config.yaml
norm: "layernorm"
init_std_o: 0.00407
optimizer: "adamw"
Each number is 200 + 20 x the weight over its row's rms, rounded and kept within 0 to 999. Layers, rows and columns count from 0. The size before them is the row's rms in percent of the matrix's.

# layer 2 MLP down, 192x768, rms 0.0277, rows 29-62, columns 0-95
077,199,244,188,187,226,178,195,205,232,209,199,222,240,213,172,258,213,192,192,247,196,134,198,210,206,206,193,205,202,202,205,197,199,179,197,211,197,226,198,211,207,198,200,218,193,149,127,214,218,189,204,193,210,210,282,195,195,201,189,187,194,201,209,200,210,198,207,191,199,196,193,205,203,194,199,212,191,187,224,195,269,199,239,199,197,193,195,195,220,197,199,200,204,210,189,210
105,204,108,194,206,189,148,212,197,89,189,204,238,183,196,187,181,210,185,207,171,196,201,206,194,212,215,203,204,204,193,219,201,198,239,207,203,204,192,197,178,205,194,185,181,207,191,215,181,198,208,208,199,200,197,248,202,202,199,201,202,196,205,199,208,209,207,204,198,200,200,203,186,201,202,195,201,193,206,246,183,257,206,207,202,207,192,210,198,198,200,196,199,202,192,204,193
095,205,191,182,209,247,210,199,203,203,185,203,149,210,211,219,206,223,217,204,221,202,167,210,194,201,205,191,204,215,204,208,201,197,74,206,196,198,239,204,212,197,199,196,180,204,232,209,198,183,192,203,193,211,205,209,198,209,201,204,185,200,194,210,196,202,197,202,199,199,209,203,216,199,203,199,209,201,208,206,209,261,202,236,198,203,202,197,202,198,203,200,199,206,196,326,199
100,203,204,193,189,187,226,196,196,153,198,200,124,163,207,204,218,248,203,193,260,198,161,190,192,198,199,202,201,197,204,190,196,196,130,197,199,202,279,197,195,208,192,183,185,200,221,140,257,194,215,203,207,196,204,224,213,220,195,211,210,199,198,207,207,210,208,204,199,196,195,195,198,198,211,206,202,199,202,224,173,239,190,155,199,196,200,192,199,229,198,201,197,199,207,263,188
095,200,187,200,201,200,211,201,204,154,201,192,215,213,202,196,214,222,206,195,240,201,214,209,206,193,209,202,201,205,196,196,202,200,166,187,203,198,240,204,195,197,202,197,103,202,232,317,188,205,186,199,200,200,202,196,200,200,197,201,216,202,194,199,197,195,198,200,204,197,207,203,196,195,207,212,201,208,194,212,209,131,197,256,200,201,202,192,203,183,200,203,197,195,207,219,205
085,203,261,201,215,232,218,201,192,206,219,189,306,234,189,211,187,242,216,208,156,204,240,207,213,195,218,201,199,196,196,203,200,203,193,218,196,200,215,200,196,201,200,198,222,191,214,209,233,187,224,205,207,204,199,217,206,217,198,209,215,209,199,198,202,191,194,207,194,194,208,205,202,199,185,213,200,190,196,245,212,155,205,280,207,197,202,211,200,218,208,203,201,200,211,248,199
101,193,157,188,195,96,180,192,187,217,222,197,226,244,197,164,185,175,201,197,232,199,122,210,185,202,180,195,201,197,196,187,198,203,224,189,200,199,188,200,192,196,211,202,129,202,77,181,177,193,199,206,200,205,191,231,190,206,204,204,196,205,194,198,196,195,202,198,199,203,199,199,188,203,200,204,204,203,193,147,208,177,213,204,203,202,199,204,201,200,197,197,201,203,193,240,213
103,198,202,203,198,183,245,191,200,207,194,197,157,235,198,237,182,191,220,204,128,200,186,212,204,196,198,199,202,197,194,145,199,198,172,200,204,203,247,200,211,199,199,193,166,199,258,269,171,205,189,198,196,183,205,274,213,205,200,215,197,202,202,198,200,206,203,201,208,197,201,203,204,203,199,190,196,207,196,208,185,194,196,225,197,192,200,211,202,188,195,199,202,201,192,213,212
098,200,171,188,195,186,170,193,197,114,187,204,259,209,210,113,196,218,189,204,224,200,210,212,210,200,214,198,203,209,201,189,198,197,211,196,202,202,240,198,196,198,199,200,254,196,175,161,174,222,209,208,211,187,196,195,205,201,203,213,223,194,196,200,198,202,210,208,193,196,192,198,199,201,201,193,196,198,208,187,205,272,204,148,197,192,204,203,195,187,203,204,199,204,191,149,200
100,198,227,199,216,260,208,199,197,144,205,198,213,246,197,192,250,178,215,211,188,202,202,209,190,201,210,199,201,199,199,234,202,203,284,208,198,200,216,202,192,201,199,209,194,200,200,200,212,186,198,201,212,218,208,242,197,194,199,198,212,202,197,205,200,192,198,201,201,200,204,195,205,200,206,212,204,199,208,241,207,180,197,232,204,200,206,204,203,212,203,201,199,199,208,270,191
091,193,195,196,183,146,146,203,190,227,182,201,144,234,216,202,222,196,194,193,130,199,179,193,166,197,177,181,204,198,204,232,198,197,200,208,202,200,202,197,179,201,197,197,236,198,169,224,214,195,206,197,177,196,191,116,209,183,194,199,173,205,197,197,202,191,200,205,194,195,186,195,191,195,192,203,198,195,196,175,187,245,199,123,195,203,199,190,201,185,190,200,196,196,195,207,192
109,199,258,216,204,198,271,207,199,153,185,202,151,157,213,232,177,207,191,201,251,202,209,214,218,201,203,206,201,201,197,200,204,195,261,191,204,196,237,203,216,203,208,203,257,201,227,177,195,212,221,203,205,198,196,294,195,204,199,206,197,197,204,200,202,195,198,205,199,199,197,205,201,200,209,194,201,199,192,239,213,230,212,203,208,213,192,205,201,193,195,205,203,196,195,125,214
099,202,217,194,195,213,211,200,197,142,234,198,222,224,208,136,218,244,207,209,189,201,172,201,181,201,191,187,198,215,204,204,188,199,281,198,200,202,160,202,175,197,198,201,184,204,195,167,207,195,199,202,190,202,200,131,206,217,197,199,190,204,199,204,206,210,196,203,210,199,204,194,200,196,213,218,202,203,196,138,185,141,198,233,199,196,207,200,198,204,197,202,196,199,206,149,198
098,201,225,204,195,284,298,201,201,206,226,205,237,235,205,181,227,256,220,195,188,203,269,209,205,199,202,203,199,195,190,197,190,194,112,208,198,200,199,209,205,202,206,213,168,206,243,198,207,191,200,204,200,203,200,282,215,225,200,200,207,213,195,202,205,205,199,199,195,197,202,197,215,198,191,205,203,195,212,212,202,185,204,207,206,198,212,202,203,215,212,200,196,190,208,275,204
095,204,234,194,205,202,181,197,209,237,171,222,154,247,197,156,275,201,207,200,161,209,176,207,205,205,220,186,201,212,202,219,198,196,188,194,193,199,195,203,222,207,200,217,225,201,244,223,192,206,211,203,203,219,206,121,214,202,197,200,187,210,195,211,201,199,204,196,192,203,199,192,203,197,180,194,208,200,202,172,193,210,200,152,204,199,207,198,196,211,191,194,200,206,211,301,192
106,198,244,202,212,237,138,202,202,183,190,201,145,157,198,214,129,173,208,201,208,203,205,208,199,192,180,194,193,198,202,221,196,192,201,201,201,199,194,202,183,201,199,199,188,207,270,200,225,186,203,197,197,181,206,225,197,205,199,199,194,193,196,195,206,190,199,204,197,204,201,205,200,199,204,198,202,206,194,180,196,191,208,223,204,202,207,194,203,209,195,201,197,193,195,236,197
108,201,224,212,202,177,218,199,208,199,197,211,195,214,204,265,216,213,202,205,270,202,150,191,193,195,192,199,201,203,208,185,191,198,276,192,195,202,136,202,216,205,198,215,203,195,276,192,201,207,209,200,202,198,191,277,196,217,197,200,202,201,201,212,201,201,195,204,194,198,206,205,203,201,188,208,194,192,199,221,200,135,198,297,200,199,192,209,204,193,186,199,204,199,191,259,213
083,198,260,195,207,243,306,189,200,214,192,193,135,170,190,305,232,249,203,208,156,195,268,202,203,205,205,195,196,199,210,226,206,204,152,198,192,199,228,198,202,202,182,189,235,204,212,266,199,202,208,200,198,209,184,225,198,198,199,213,208,204,205,200,193,206,203,197,208,202,197,199,206,197,201,184,189,201,206,191,207,199,202,249,199,209,194,200,199,201,218,203,199,197,212,199,194
090,198,114,195,201,115,173,208,197,179,208,193,224,157,193,173,215,188,187,207,224,196,124,194,182,196,204,196,199,210,200,181,217,207,177,190,198,202,186,198,194,197,204,184,211,201,210,204,163,212,189,193,199,192,204,216,209,181,198,179,174,194,204,193,196,200,208,202,209,199,199,194,182,198,205,192,193,198,204,176,198,188,208,181,199,199,196,199,202,185,197,206,203,212,209,254,184
103,200,230,199,208,295,274,203,201,181,207,204,235,185,212,202,291,198,212,212,208,196,265,212,196,205,203,204,203,203,212,184,200,207,208,205,199,202,229,202,220,203,188,198,253,204,235,243,204,220,203,198,211,219,213,250,207,194,203,207,223,200,197,209,205,212,210,202,196,201,205,200,207,201,204,194,203,200,195,224,187,137,197,244,201,204,193,204,202,220,212,193,195,197,208,207,204
093,199,209,202,188,245,199,197,198,179,170,204,182,171,200,208,187,230,223,197,196,198,240,203,196,203,203,203,203,198,205,196,199,201,192,198,199,199,104,195,208,202,200,206,165,190,216,157,186,217,191,200,203,203,206,172,205,202,202,208,192,195,205,204,205,205,203,199,206,201,203,197,200,201,202,199,197,202,192,213,204,226,196,161,200,198,206,199,200,176,202,199,202,203,191,234,215
101,202,220,207,204,182,168,200,200,199,224,197,204,231,209,251,215,224,223,206,213,196,203,207,199,200,202,208,199,194,203,241,199,205,165,208,201,198,204,203,186,199,210,206,168,205,269,186,197,207,217,196,196,202,197,213,205,215,198,199,207,202,199,207,196,199,196,197,199,198,206,205,191,198,203,193,198,200,205,218,197,134,198,243,199,201,203,191,206,179,202,202,203,199,208,216,201
098,199,194,204,191,168,217,198,200,273,192,204,172,204,192,250,258,216,184,191,213,198,219,196,202,197,201,197,203,205,195,187,194,197,247,196,202,201,136,193,183,201,199,205,113,200,163,165,179,204,195,195,188,205,207,187,214,187,197,189,180,191,203,202,211,196,191,202,194,199,198,194,193,201,215,205,199,197,192,195,196,191,191,282,200,198,196,195,196,172,184,202,201,204,211,276,205
090,204,195,198,209,163,207,206,202,194,209,194,173,205,191,200,180,247,188,192,164,194,196,209,201,209,197,210,203,201,202,193,200,208,295,210,202,203,235,200,198,201,213,188,166,207,163,206,222,203,214,189,195,189,209,223,190,205,200,186,189,196,207,197,199,209,196,197,200,199,198,203,192,200,193,198,201,200,210,293,196,168,207,236,198,210,201,199,202,218,199,199,199,201,211,243,184
114,197,156,209,197,86,112,201,205,127,241,193,231,189,191,200,178,186,202,207,182,194,169,191,195,191,199,202,197,202,194,186,192,199,223,199,202,199,187,199,202,200,197,209,227,199,158,203,206,192,191,197,193,202,200,195,200,198,203,198,195,191,199,188,202,193,193,203,197,201,203,203,183,203,207,211,209,202,192,186,201,234,193,163,199,197,196,195,202,191,195,200,201,193,205,135,201
094,197,220,200,194,204,216,199,198,214,210,198,149,129,197,139,167,120,185,203,200,204,262,194,189,203,196,194,198,195,196,204,200,195,269,201,197,200,140,195,194,192,200,210,176,202,272,234,180,195,208,197,188,192,195,215,199,197,197,187,183,202,198,200,195,194,203,197,203,198,198,197,208,196,186,202,196,201,194,162,203,171,187,122,197,205,210,197,206,190,197,197,194,201,204,219,206
097,205,202,197,185,181,161,200,200,193,208,193,138,167,208,141,260,201,201,202,186,196,206,191,197,196,194,204,203,204,199,227,197,200,129,211,200,200,145,204,208,196,202,199,162,202,208,220,248,204,202,198,211,212,206,190,204,195,197,203,185,201,198,196,199,211,202,194,200,197,192,202,202,199,191,201,200,198,210,168,207,138,198,195,200,202,218,199,198,199,207,200,197,197,206,187,200
100,200,163,192,192,113,115,202,198,147,176,188,216,140,194,191,257,180,173,195,180,191,149,206,205,201,219,198,201,204,190,171,197,194,204,201,191,201,177,196,197,200,192,189,199,194,272,210,231,188,206,200,201,186,202,205,215,197,198,197,179,192,202,194,196,192,190,198,207,202,204,203,188,203,201,189,189,195,195,191,187,156,201,200,203,202,192,205,199,191,195,205,202,193,196,134,195
099,198,210,192,198,262,229,182,195,301,189,201,216,172,204,156,164,202,211,195,249,193,136,199,189,192,176,195,203,176,203,190,193,207,99,186,194,201,238,208,218,201,212,190,210,202,178,199,216,185,198,194,187,185,213,239,204,197,201,188,202,196,202,206,201,194,208,200,200,201,202,199,206,198,197,197,204,206,195,185,187,217,192,209,196,203,202,202,197,210,196,201,204,199,196,197,193
104,195,216,198,205,318,196,200,205,195,191,202,158,154,191,166,186,148,199,203,199,198,177,198,203,203,193,197,204,199,191,192,205,200,239,204,203,201,181,191,198,206,197,187,81,201,168,215,177,211,200,203,195,199,191,150,192,183,200,192,176,194,210,190,202,195,189,202,206,208,198,197,196,200,210,183,193,199,192,169,189,224,202,173,196,198,192,193,201,183,200,197,206,194,197,243,207
092,201,161,193,197,221,299,198,196,207,190,193,170,192,205,188,168,203,191,206,129,201,196,189,208,197,187,198,198,195,189,194,195,197,126,205,198,201,164,198,195,204,200,201,228,206,200,189,169,189,198,190,188,190,196,238,192,203,198,200,186,190,205,192,199,196,196,204,201,194,196,208,189,198,219,194,201,196,194,179,215,157,197,194,198,200,208,209,207,186,193,196,200,186,204,252,209
097,200,160,205,207,292,227,201,202,197,181,198,272,237,207,118,157,284,212,196,249,203,271,193,199,205,201,200,199,207,206,207,200,200,161,198,194,199,231,197,214,201,192,212,218,198,247,175,189,213,199,204,208,201,198,190,210,215,200,207,207,203,195,203,196,193,198,205,196,201,203,195,198,198,197,211,205,195,206,227,210,236,193,242,201,194,203,191,201,206,203,201,196,194,191,131,211
095,203,247,194,202,175,180,208,199,152,207,197,176,174,204,132,184,221,197,197,191,201,125,208,204,201,189,198,202,202,197,193,204,195,239,204,197,201,229,204,193,200,200,209,210,197,196,216,204,191,196,194,200,206,196,172,190,202,202,211,177,203,202,205,201,203,199,193,201,201,197,203,200,200,199,197,195,206,208,227,185,164,198,195,207,197,205,192,196,224,208,200,200,195,192,228,197
097,202,165,189,204,140,130,199,198,175,205,197,193,214,198,296,222,225,198,192,153,203,201,195,196,202,199,200,200,198,198,196,198,199,261,185,205,206,137,199,205,203,197,196,107,200,253,166,235,193,192,202,202,196,202,260,193,212,200,199,187,201,197,205,208,195,203,208,198,200,197,202,186,200,197,190,208,199,208,249,182,198,199,245,199,203,201,201,196,201,186,199,198,203,207,278,194